config.toml
vocab_size = 1024
qk_norm = false
parallel_block = false
lr = 0.00486
beta1 = 0.95
warmup_steps = 200
steps = 14808
Each number is 500 + 40 x the weight over its row's rms, rounded and kept within 0 to 999. Layers, rows and columns count from 0. Numbers have three digits each. The size before them is the row's rms in percent of the matrix's.

# up: layer 14 MLP up, 256x64, rms 0.379, rows 219-255, columns 0-63
# down: layer 14 MLP down (transposed), 256x64, rms 0.3, rows 219-255, columns 0-63
up219 096:542518395537524504462526411485545548447524489461467455514498532476487512419454466503494476432531550541513522534459569462543541469463555490484502483501495459405514482485537498506419550496531499
down219 103:435493477488565525543486479491520446478542543492548516552527506521487476436432398524525496507478561498503608439482490519516535503490447465465535515518582509459477537460499500508522399518516449
up220 104:462476474542483538529471552541518498440462483568556511535579557485500459525549521506462529559520476424533499541474525574526500483501480442492525448564586533487503503474479475555415456514448470
down220 091:461514532535440548554526532499459459458394528493481496562492441484514454485546480543484487439566517488484415464542484487450532543480475447455525456495539517517515520457430527514481421512449550
up221 101:464490471547475512488499523479473493542426486518456397484520563548521387528534482496504495508535436516526565510492496561489473475481470517447380478510539490528575500522548529500512538508448533
down221 107:582469506495504468528548392498507566525520529489475489512517505493558519513504579513510472504474529483531533514543486513484479495556473501528472447571506488440463493529462496458446474372449412
up222 091:511471425502471489567509506514443447514472501512530506507514499524526535528486516478459523470498535545480545615536548485550460437541548390522529486496436459499498468510497511517451502472389556
down222 097:425467477440477513520440470523507486430471515531514432473521474504533438541531509504538479418563497544497534449466482488501539347497544454505494495487490528485468535554506478553492568507514514
up223 092:474437500537490530463437517549491539423496557567547527515545538457486464453533436469504511533497490514500475478444487443500561496508550529417478433444481561548485496507454450468489463423467463
down223 091:476465444478484488497476441530412445523547483489491492533462532485516539524508542495452519463428428573536462460496515473550427490485514588483537534554433509499510473557547560505574487508543525
up224 093:482527526453471536528457504515441540550534512503535445526504475514510517460486509459469595505599524499494530508454482495533444501575538499423502426467536517545465526573507544468581452548459522
down224 080:511487498534501472523509528466519491467498564505463572505560460547500458444562573527515543491545485512477511511474505425528525558429488505532472532592466526615545465456474494527533462513524575
up225 097:459497536523503477436521576483503597491493501481520441451471459441523495502534514446551591540531484457446492522570580564485500512487480495401519477512448475438487529478505480470490492477451535
down225 088:545494521537528521482583564514450503540538556494507501513447491539475557466534578406508490536533505495442522464501482479465570451490539516501499499534503487509563466545536562542502526577580439
up226 098:550498483475489487419519520557505457501451516507462539541432489517511532472444550505483499489522490437578542517466555548428480456484545534459429487449468553450487502442438467573520517442538526
down226 101:521524449555582462520512475421543480523525482527539502527477557556418575530489485477491542505492524486489511558434463522599443442474506439541521471495471535468579477533536482514514535539504486
up227 106:445489482571473519568566447536492552510435497491503443556523509404531436439557534500501451445472453523459432440465523473486508548537522541467483450521520476495558464463518500476488445491492487
down227 121:535516391541485425489511451533450460517575517495448464416444545481445541471481496583484514473475495573554522507507521470528544518452478423508506487472448546441472503502469469484518517525510525
up228 097:488512489529479538454481489438545503473424489496544526508532495521532577532484538457474478527546440528569524509473522469458450454504531499448456452480520471431460507502375440479430511433528516
down228 096:422489413506494474459513497522519571490550500452427458510433462511469469478489523465560448490432533542537491523442521484540438487460470459465475405464452465518500498563508463577509502512481512
up229 100:497475513531424520445458538549567523476532497471473512484599464487528437487475439535445514554564504558517494493514516493386481509509508487531490510422488487486507497558550551494566481492543567
down229 107:579506565502531462557470537510544541498473521429510498474537438513419526503481482546453444523494531387497447514457494502478507512528531554514570524510467504502495459570461478546436444521450485
up230 088:518519467483514545472502504538517548555573479554495489431419509528459467436466467505467538507524451499612436485499555484532552430499544484463461457538519439453482483534501503519489512587532512
down230 087:457503560472513463540489506547553531487464515500553469509469484542479502504495410438445464410488544494466464560556507494493520544504402547525520510547455583488504530575502578492509536482474480
up231 098:501500486510534502527511526507495412468533463525505565442499531486521452456444480507502560466470503458555496490528480484490510579433478496526496459481428529493507554531493503333548479454498464
down231 094:434503532538497515495543519411456566576507573468495477498558486491489473517460522523464475482510459512470496545453524497542511466570492544532494477576584480479555428490512511599531505523451462
up232 102:463546577521506492511591526537504567528504472521504477509470531579533480531468442427542507534481513438472582442481569579451442504547544518561510510497475525525477475497529444450501476525499498
down232 097:464474436481535500489417543424514527540444460473469494530456476496531494565533457480485560551504423469453521451538534471460475501506538484482463522470438483551525522460533425412485481521573496
up233 102:433440518545498589516480477574499529541488468532478530519532425509466471482516494496484501498488492500543434484566471528510577566426491564491480514465464534434443528487481497514536560495490600
down233 107:525519503556506433476501532382473478478525571494525526423530557456551538490475544506540482424545504514514480532475476462593510400562472549501520554516491473493476514482526526510506450534494495
up234 100:508484475442424531577498468495488491561448549532434481544481465563540514495506510454500492511542487541540562579518496502535469453572516468442509490472409537513447509463516452494441562461519531
down234 087:483528527470506523511473483529466495516429456456470472403441443437499455477515469541543515507511489553491498511448518623542492534455460527456514501478478498430401487555513459525491562509533493
up235 096:503604477474446507554583435498528452480456435503548502504512463606513515511568502494508466465498545568487485549478548516484439468494558478482554507503564483568499507468490490494485535488562528
down235 088:574519437501453521514497450486548434500474476516556545519505477447535573475545476530483476544498532424513612507456494507504513485510537511545501539501603543488516510496494528465491463482390483
up236 099:510417527503518496468476506518521444489537513468470436507503482505517539476487573517529503469524505499571494496556446466532451486545506589483443444409451486514487473433568436517451539448494426
down236 090:515474498493538512554516488473479511539535530536515535489571552520433523495546589414549470535442435497470447478525499386471547482474539507548476503493517438535521484458448425465489516469485472
up237 095:483455492527559549505509461525514443599538577488528508478454521549529453507467469531410492410486447550529520526501554451479554443447530518527552495502464469526507512518536466460442544457514502
down237 111:503506480493461480462451482475515498420538447513454496568551621504503505507443518507575469509545537491465484527523473482506566534550476449451477507445531589480524537556497532552556473500525552
up238 100:461435497596534464549548534483551555595415491510556516510503513499465499501481501518452459419442535520471539526424483495556503458477446511518467467482490489495495493536546433530470508442469474
down238 091:556483507486526511492501483578449529496476568492569439543503475520534448510521426480545464523488510495525468457454400481532505496569536454500457603481546497557483463458512490460503467465463432
up239 098:534447505494401562578431451426477518482503479494543492496467459481477484445482489440476523494499565449493482578500505561481478511539475485449521505491518487536534537412495441481499534436472431
down239 093:529491522477447539521494492411584548534498481510542510470452450515558506481513554577580543444480538545449456469534520511490483500466438485477437464494520567482472497445446557528471537538544526
up240 090:536477407412500472470483437540484514504529516466485475487491474460483533442440538451455547451516512496423450527543541547428510454512432512445543506547534485481473458441524518528467504484446557
down240 082:517509508565515462503499478507439510530516447482462494546531467479491534529462590473456469601523492522519593480541535433533555491502550456453523452447451440508505483460511560552513465461535446
up241 101:430491499461565427460483492518585521557441508517435530521469417488466489541438480563538494499508479572553532488531474507499402475484472532504477455465512557533486552483544519446493453499507479
down241 097:519510510478556508446540569420497549478449428533557533429524487534541445490522458441522492556539441478467583526538523471565582537494538509501455478548502541509538523533548484526478517500502476
up242 105:407418512503536464600486480493471514460559408531519522517547496500419452498513481478494473459486503423451469493468535543489520537476491487478505549470502510599506536477555524505540491540480442
down242 099:519550460530554427526535444528494536501536512553558529531491521481485572550601557417477465491483487491506520413468538438451529432478437521480525491528541482519519507544532539537509493532460481
up243 084:550478465506577484547476548518560487515476487563485481481534480549548506518455548451488503511512549545588504491474457532500460493507479470428436485437497483412527463443438534450459506425468541
down243 083:505601512476440555522450510491500469484506492480549513550465586514444535536515521488468446425475449473508455412459513498444560498450489505513528542518563485602517501512478527559527469490529498
up244 107:452595484506499460449487545463510525480505484447492570487514498551479425524482464551473435505483509510504560494489490451504496453485498552514370535485477495515468535514387500476483476499533577
down244 110:460470595468492469543467480551482454543515466490533462528464526446539448460514483466540521504454539559516444437571457476397490490500514443442502517549541539472522519467518504456525507465420482
up245 099:420493529510490464507540536565510472518465526487515444467404517544530483509420508429517464400518512449486490474507535492494487477528554537504475460476539463517554459598454514548534474505454444
down245 115:542502571494558569500463464517470463528490542540519525564492430459510473464537469475461552546452490533545423485468528465524430488512513523515500522535562517451441430497530521464576474518415492
up246 099:454438565483469550550448480573469415563492501495519498511457525501528488506499536548492472477549564518465499443544538498531550581487470531483443517480470445477539454549519501483456399465496533
down246 101:545493544430478529498494487380456470410540464519528519439504516504506537511483444477556462505514458432424431539484447460502516509444524494495511551504433486546473514505507522546537450462461523
up247 097:559492560529445509472517465454455563437472468475562512413546466524503458523514502463471483482496489435538469451535566579512556512479559436553493449520454473460467471547534499538451485492538496
down247 083:477478470492455452522506503533488527484502470483564552493441488461455519515505518441469515457397444501499498590532468413485512424499487547460465539490499577522539481465560462569502425515504527
up248 087:576464516555494578484530564507504460549450516528495531490514500530580492459454485488488541502541460623550490516578502465523486495424489479468445464504497470498549494467459451503483524578455509
down248 093:529494435420485464508517453546481463381534447534486446552469538484448530499513497537524488533442470467480483469466495488449464465568502450535454518437449524482451501494527573494526476458491571
up249 105:501458467437585512487515460531514461497525491450525568451466484529441509530445484476449576529480434491457506472521495494555507464488463452473509561518459431457544428521461583522490420508490523
down249 080:418483428506439552442431498493483454446495506595533454479458482499503445453478461524532543507431482525525500418521477465466463480494510522488567504437425464436476498448521542493491502507524490
up250 102:526486473522557453476530477505563516498500503456432485590490444548522426458489464422548535493521410510503447479549496471561480495504513461461467508430559484483534559502419528456490524455509503
down250 101:489526571519541530488485562519535548485588437472473512468514551458523482546521481532400534527532478517515417566491514495494424486491489504492580466534440538531468501536580474483487571495481497
up251 100:543549449528422516490440516551471481531492471442545543500487446552466497445459544555469461494509534497525466538467515501516595473490489548502503604529595505506514474556485502451565457481519498
down251 098:520499490571583477474496553496523594512525557496545472444509461510472516509490510484418473453408521499446532462523507504420443622502493455560508547489499510512520504527461489476488514514506455
up252 100:493425483544496506497540506511515527464548536580536439456584469557513510511536512452506414507492506503472496546486499417508453475539592557513529563446499516571514553511511521447511534473482455
down252 089:511526441504490502445568453466467428478426537567488478516386543464471529460539515483508519502446443557497509495428493453495488423474477491548496482564472499514461477556445499543515442492519494
up253 102:494460480520567475454475525510569569475490493481530590504522494519475428516584500478558489574447528556501496550520589537508547524490518484485504539502469462481548507519405474446451517460461515
down253 096:401484499444484511576495483488446501461499421538512540510448464507551490503456542519528512480491462556530576518485528445478433554486525476483513537464504471533419458426516485564514531453503431
up254 100:504423498483445493443497545526460545543584546499456482500532454494425491405523564494532453525545538556458502538487507555475474492492579464543584518457477450525504507439514491512509468533529504
down254 098:506569480495527530490485531525493480517555464524497515482458481469516512555542577512470520509455421475478458488473512445511597514463407479520512530521358489472535418473525518513503466511530464
up255 097:537528486464411566493522507552472422433492578510560458471490550475483453515517503480495573470389491530559448496595494521534531492538486541511488477462459476479508474484531530553527484488503514
down255 085:448500512522532491460529503548423516506554530476507497568432425428480494530488487510509503479555506477512423512424543524506466469434526451496500519499435568546478406538585545491494506530487493